From a checkpoint of a small transformer trained on Wikipedia: 3 heads of 64 (1 for keys and values).
Each number is 128 + 24 x the weight over its row's rms, rounded and kept within 0 to 255. Layers, rows and columns count from 0. The size above them is the row's rms in percent of the matrix's.

# layer 3 MLP up, 256x192, rms 0.0924, rows 231-247, columns 0-191
size [ 98 101  99 106 103  97 108 102 101  99  98 100  98 101  99 100  94]
[[107 129 138 129 102  72 151 130 145 171 141 163 106 119  99 164 157 100 149 136 127 106 149 162  77 121 162 158 110 142 123 101 142 145 138 104 132 132 142 135 118 177 139 100 118 148 138 127 132 114  89 131 170 201 180 103 112 163 145 149 133 149 130 109 147 158 141 131 134 113 135 102 146 120  85 145 149 125 156 141  97 101 123 124 111  85 166 140  96 126 123 139 106 124  99 136 168 144 159 103 137 145 140 177  85 102 124 139 127 124 110 160 139 132 117 130 142 102 121 105 125 129 126 161 119  96 103  67 115 206 155  94 153 118 109 150 138 136 105 129 150 179 143 115 150 102 126  94 155 131  95 160 161  94 134 155  95  97 141 114 122 133  98 126 116 132 100 147 137  94 123 132 163 119 137 139 135 108 141 167 149 107 115 121 116  98 156 138 136 122 124  98]
 [ 95 101 185 123 136 121 128 144 148 122 128  99 112 120 134 127 128 128 150 157 189 127 100 104 150 123 136 121 146 119 135 130 141 136 111 146 140 159 123  81 143 139 132 170 119 104 149 121 131 147 132 139 107 111 133 124 103 122 124 112 115  98 105 140 125 145 106 123 149 131 145 112 125  96 135 119  84  88 133 117  91 110 126 125 123 115 101 114 166 148 103 119 156 122 109 144 141 125  96 179 142 140 151 110 126 121  97 154 134 144 146 117 152 151  94  81 176 102  40 105 127 105 127 124 138 155 107 136 128  80  61 107 130 169 145 139 119 113 119 118 116  51 138 137 125 148 153 125 128 116 134 129 129 116 129 138  94 112 157 106 166 126 113  96 157 101 173 124  85  77 110 113  87 144 129 128 158 145  94 174 151 153 127 134 134 140 102 107 187 157 139 165]
 [115 136  92 137 115 116 109 130 117 111 137 118 135 118 160 164 100 155 135 113 189 168 135 110 121 126 114 140 114 158 160 120  93 123 159 128 130 133  99  82 109 168 124 148 130 111  87 161 167 118 145 113 138 141 141 135 138 113 144 146 133 110 128 135 127 128 101 131 101 111 126  95 149  77 120  98 127  86 130 138 170 115  93 109 127 114 153 115 155 177  76 111 115 154 125 102 152 145 140 114 173  95 112 127 110 114 171 113 154 101 119  76  98 123 139 115  62 105  94 117 142  70 130  88  98 142  88 127 101 132 134 114 115 101 146 142 106 152 125 140 131 128 180 113 100  70 161 120 170 107 111 139 141 112 104 104  88 167 134 130 103 141 101 130 152 169 115 116 115 126 133 130 126 147  86 127 110 136 139 162 152 136 118 121 155 139 171 124  87 123 121 152]
 [128  80 165 109 142  82  94 144 129  80 126 150 127 122 103 118 116 120 136 120  74 138 109 160 134  92  88 135 106 119  95  91 121 111 155 174 145  71 119 105 123 120 144 133 110 146 150 134 182 100 143 176 140 125 109 112 121  82 130 137 124  83 106 140 107 138 104 145 101 136 126 110 151 109 142 101 140 143 133 111 109 153 128 159 149 130 105 129 153 160 128 165 137 150 141 117 106 113  99  65 171 117 134  84  98 128 118 111 119 125 120 104 122 143 115 106 142 122 133 106 129 135 126 100 152 127 106 146 126 131 112 114 152 146 142 112 165 120 157 135 131 153 127 161 150 112 127 143  91 115 114 139 153 149  75 123 165 112 108 118 117  95 149 132 127 128 121 154  96 126 126 165  80 146 123 105  91  51 150 111 101  76 120  92 117 124 151 120  87  79 130 115]
 [152 109 131 120  99 150 150 111 120 161 158  99 111  92 131 158 128 150 111  85 124 102 136 128 113 130 106 132 170  68 127 123 157 108  92 134 145 129 162 111  96 131 111 114 100 106 166 149 153 122 121  91 106  81 116 131 126 129 135 123 151 143 114  90 149  89  93 131 139 139 174 145 134  78 110 134 145 144 133 127 107 118 141 137 134 156 110  81 173 129 130 113 159 133 136 129 105 169 167 119 116 121 121 114 185 141  98 125 125 120 137 146 112 125 113 115 166 154  93 141 163 126 131 139 104 134 133 157 129 151 136 134 161 129 132 109 117  88 159 109 112 165 116 143 148 162 137 135  81 128 156 155  68 145 168 103 102 128  98 152 160  95  81 170 126 146 126  95 143 124 162 110 126 116 164 156 118 140  89 117 108 142 165 151 172 125 113 191 135 147 134 122]
 [136 159  87 120 123 141 124 119 143 102  98 104  99 141 142 147 152  95 140 113 113 119 119 137 119 149  78 146 162 100 103 126 116 133 143  93  91 107 153 133 121 169 104 132 107 153 142 100 101 134 140 108  90 127 156 151 127 140 129 148 130 175 142 131 138  99 156 148 120 106 126 111 109  88 130 128 161 193 123  91 122 106 107 125 125 139 152  88 117  93 149 150 135 119 100 118 127 110 123 169 150 123 147 123 139 125 145 115 130 123 145 139 110 111 124 155  82 131 144 144 120 148 151 112 109 107  76 102  83 160 182 163 140 160 115  91 109 142 125  96 146  98  79 136 111  96 105 171 137 135  77 139 199 110 103 111 134 153 142 175 162 127 134 132 136 147 170  97 127 153 130 141  96 122 155 141 162 157 149  93 140  96  89 163 109  96 150 123 138 143 128 142]
 [162 151 105 138  98 130 145 119 136  88 126 168 133 153  63 129 131 114 170 137 165 144 156 111 120  88 109 121 126 125 121 115 124 159  95 115 125 173 131 123 145  67 134 137 153 139 159 130 173 136 128 133 130 139 140 140 143 133 101 111 114 137 164 145 143 106 138 146 163 121 145 136 148 168  95 173 128 142 143 155 110 125 147 160  94 169  96 101 148 164 139 162 127 130 157 139  77 117 111  68 143 147 109 121 136 148 168 107 160  86 131 148 148 130 133 130 148 139 151  61 122 128  97 140 131 132 146 127 173 147 147  69 147 105 109 155 102 157 139 123 146 110 103 104 127 158 149  93 133  72 141 143  69 167 141 121 137 121 152 163 122 118 138 126 110 145  94 133 149 101 118 119 146 118 117 103 141 116 104 103 118 129 109 144 101 100 124 147 153  91 108 133]
 [145  68 163 154  84 106 164  91 163  99 110 119 177 124 116 115 157 121 158 144 109 125 135 145 119 104 160 130 178 131 113 130 131 122  93  84 110 128  96  87 107 130 135 121 129 159 127 116 147 133 106 164 112 145 173 122 128 144 133 148 158 103 141  98 128  84 115 108 168  67  83 158 130 165 102 128 123 110 125 113 109  94 145 128 156  93 123  87 151 150 146 153 120 140 167 130 148 119 129 120 119  95 141 138 105 151 143 119 179 103 146 108 118 165 149 119  82 147 137 139 151 141 113 173 104 167 162 130 127 107  68 150 132 125 112  98 121  77 112 116 100 139  91 132 124 149 137 135 127 143  97 146 136 130 127 116 129 142 115 118 134 147 156 147 145 151  86  78 139 123 122  90 160 117 169 101 132 113 123 121 133  97 173 103 122 118 144 135 137 137 119 115]
 [108 114 147 137 132 135 160 161 147 143  99 117 129 127 152 151 131  96 158 137 123 155 103 128 133 116 126 111  90 125 162 128 124 148 115 122 152 130 162 111 120 113 119 162  98 109 149 137  76 136  83 106 153 127 122 135 178  98 112 143  86  75 156 149 138 120  72 146 119 175 138 141 165 136 148 159 123 166  75 152 192  98 138 135 123 101 141 160 148 131 105 151 130 107 122 144  94 111 115 115 151 139 135 142 108 166 138 120 139 120 134 135 164  70 120 134 149  97 135 117 137 145 196 108 107 146 121  98 102 124  89  92  81 149 142 138 149 133 166 131 102 147 156  83 140 110 160 120 125 133 115 170 110 147 118 107 166 117 110 153 127 116 162  98 113 127 167 165 136 143 154  94 106 112 114 107 122 109 114 127 181 138 120 150 122 137 138 120 159  91 139 139]
 [153 160 174 162 124 120 105 122 119 113 110 154 176 103 119 148 110 134 165 144 117  91 147 144 151 114 135 145 161 116 167 134 112 152  86 116 130 129 140  92 157 111 133 115  78 119 134 104 110 128  84 140 132 105 142 110 163 113 169 115 117 173 137 171 131 142 162 111 134  99 119 154 128 184 134 173 110 165 142 140 103 113 141 131  87 133 130 112 122 100 158 138 119 103 111 147 142 139 153 164 141 130 131 110 142 146 101  95 106 121  84 182  81 101  95 150 103 134 116 167 149 140 147 112 117 166 137 129  87 124 131 120 105 166 112 193 144 163  87 135 141 113 154 108 131 133 116 167 121 163 130 133 184 117 154 146  88 117 143 122 142 130 106 114 143 117 163 140  99 151 122 142 137 116 177 137 137 103 119 104 130 143  91 126 162 126 130 126  86 142 132 160]
 [ 83 150 133 158 133 151 132 154 125 146 123 170 144 138 103 130 126 123 119 123  90 134 113 120 157  85 135 147 109 108  95 130 156 161  80 102 149 124  82 116  83  98  95 109 108 115  87 143 127 153 115 107 101 155 134 137 162 183 159 117 133 154 141 121 173 132 117  77 167 139 153 148  95  89  97 117 121 106 139 135 160 106 134 142 134  97 148 102 107 164 118  86 146 132 103 133 131 104 126 146  83 165 130 113 150 132 130 129 110 103 172  88 133 144 102 114 126 111 149 121 119 133 130 128 119 132 110 131 119 127 114 135 161 129 109 100 166 149 146 161 127 129 103  68 152 147 125 159 113 162 139  82 138 109 196 159 153 142 105 136 125 131 148 145 130  90  98  97 164 133  97 149 111 154 155 181 112 123 151 143  91 140 135 149 156 113 117 106 142 140 117  95]
 [132 112 169 108 152 110 137 125 115 105 185 132 111 136  85 167 106 120 130 151 184 124 114 117 166 103 121 148 127 147 144 183 175 104 111 100 162 126 135 153 133 134  96 121 121 141 123 122 130  98 136 128 122 140 148 139 117 129 135 194 126 143 111 128 124 140 118 144 164 100 203  90 133 166 137 123 134 148 139 128 133 135 189  82 138 179 110  99 115  74  73 112 113 127 124  98 131 169 123 113 127 129 127 162 129 115  93 128 150 160 147 160 124 103 154 103 135 146 121 143 108  95 143 115  87  73 139 115 149 142  95 117 118 116  90 125 128 122 140 137 153 136 158 138 151 122 139 126 155 172 156 111 104 137 122 116  90 128 113 134 105 115 147 143 117 111 111  80 109  99 122 125  76 124 119 112 118 124  74 106 118 150 115 142 137 109 136 109 116 107 167 157]
 [137 157 167 108 127 118 139 168 143 112  86  81 143 132 114 119 132 131 162 138 156 136 135 152 138 129 118  84 157  67 162 102 117 107 134 102 147 132 101 155 156 143 161 125 172 153 153 117 109 147 144 115 126 108  89 129 109 112 142 120 134 120 106  93 149  93 125 103 100 145 153 112 172 125  80 116 157  88 151  89 159  93 123  96  90 143 126 157 139 125 182 141 107 129 124 125 154 137 104 173 168 145 104  98 123 163 132 167 112 134 122 165 128 147  92 154 152 152 119 163 109 136 100 124 128 153 141 154 178 137  74 140 169 111 128 132 160  90 159 152 124 121 145 149 128 122 107 127 123 127 107 151 124 138 108 128 155 146 121 158 105 134  98  84 170  83 157 111 128 113 135 154 126 125  67 133 131 115 132 127 109 131 144  94 123 140 154  93 151 136 133 137]
 [ 83 148 128 123 143 120 122 134 123 130 161 213 112 107 138 168 148 148 120  89 127 113 115 117 158 138 151 157 127  93 126  89 152 142 131 140  96 111 142 134 157 149 134 146 120 107 140 124 178 135 161  93 109 151 106 134 117 129 100 111  69 149 118 109  79 154  97 134 170 101 141 114  98 125 101 135  90 177 131 164 174 177 121 160 120 120 116 150 108 128 123 135 156 110 152 116 109 109  94 133  81 132 119 118 171 112 120 154  90 128 177 164 144 151 123 128 156 150 155 152 107 164 127 120 134 133 140 136 122 105 114 136 138 138 150 126 161  87 127 108 116 130 142 120 119 128 131 119  93  96 133 112 140 175 100 114 107 159 130 105 136 123 114 141  82 151 121 120 133 115 127 157 108 124 131 165 130 118 146  64 145 114 162 154  73 124 157 157 138 116  92 119]
 [152 163 128  83 123  86 148 119 119 109 123 131 141 128  98 102 171 127 138 147 142 117 124 132 155 134  66  92 162 139 155 125 155 185 137 138 124 144 159 144 151 137 130 130 138 135 103 118 109  89 127 135 135 130 185 166 160 129  96 154 144 113 113 133 147 154 136 129 120 101 140 163 141 102 126 124 133 114 153 119 149 141 141 115 173 146 128 118 149 134 159 102 131 144 133 108 143 148 132 195 134 174 149 116  99  89 100 165 185 110 141 162 178 122 113 112 117 153 106 110 119 114  99 128 144 105 124  90 161 162 112 145 106  81  88 155 116 152 101  92 163 156 119 121 112 172 115 121 126 166 108 134 145 122 173 152 171 123 152 120 123 105  93 113 114 112 178 137 161 142 147 114 130 142 173 120 155 149 101 138 153 118 119 150 164 134 127 123 108 121 158 143]
 [148 161 153 133 151 111 175 112 150 127 164 172  67  97 118 142 162 150 146 118 116 143  77 135 138 125  77 115 152 117 140 149 154  87 147 130 123 132 127 138 109 122  93 171 145  57 115  67 127 151 152 147 111 133 174 119  93 132  75 148 115 154 123 131 126 131  71  94 122 162 123 151 157  66 150 122 139 144 121 121 124 147 120 108 130 104 119 130 148 188 109  97 113  97 136 131 119 112 140 121 115 139 166 128 121 116 140 107 132 124 109 168 146 106 150 172 107 110 136 156 111 127 138 117 126 134  92 172  97 129 153 150 120 121 130 144 106 108 131 131  98 137  99 139 127 141 118 155 128 128  76 151 122 149 155 143 138 102 129 121 130  77 140 119 123 145 137 150 162 108 110 107 160 143 121 135 147 185  93 110 150 132  94 111 150 117 117 160 123 133 142 106]
 [143 106 128 134 141 129 156 140 162 137 132 106 118 181 143 143 152  99  95 122 118 142 132  94 149  82  97 158 119 111 105 133 141 169  79  90 142 127 158 155 107 112 166 170 108 139 163 109 122 143 142 138 118 144 171 151 143 125 122 117 134 143 186 156 124 117 141 116  91 176 156 132 116  89 114 105 137 127 113 140 169 125 134 109 131 163  87  93  99  89 114 134 160 138  92 135 140 155 104 138 160 148 140 111 152 117 130 170 125 177  85 133 153 141 131 108 141 139 153 135  83 156 114 119 116 139 137 150 113  98  99 104 158 134 130 160 120 123 113 121 149 140 135 107 158 152 156 216 150 104 129 158  69 115 135 156  90 112 125 124 149 146 142 165 147  87 148 141 150 120 119 113 127  98 135 149 153 131 128 133 101 155 114 133 172 101 110 108 138 119 116 125]]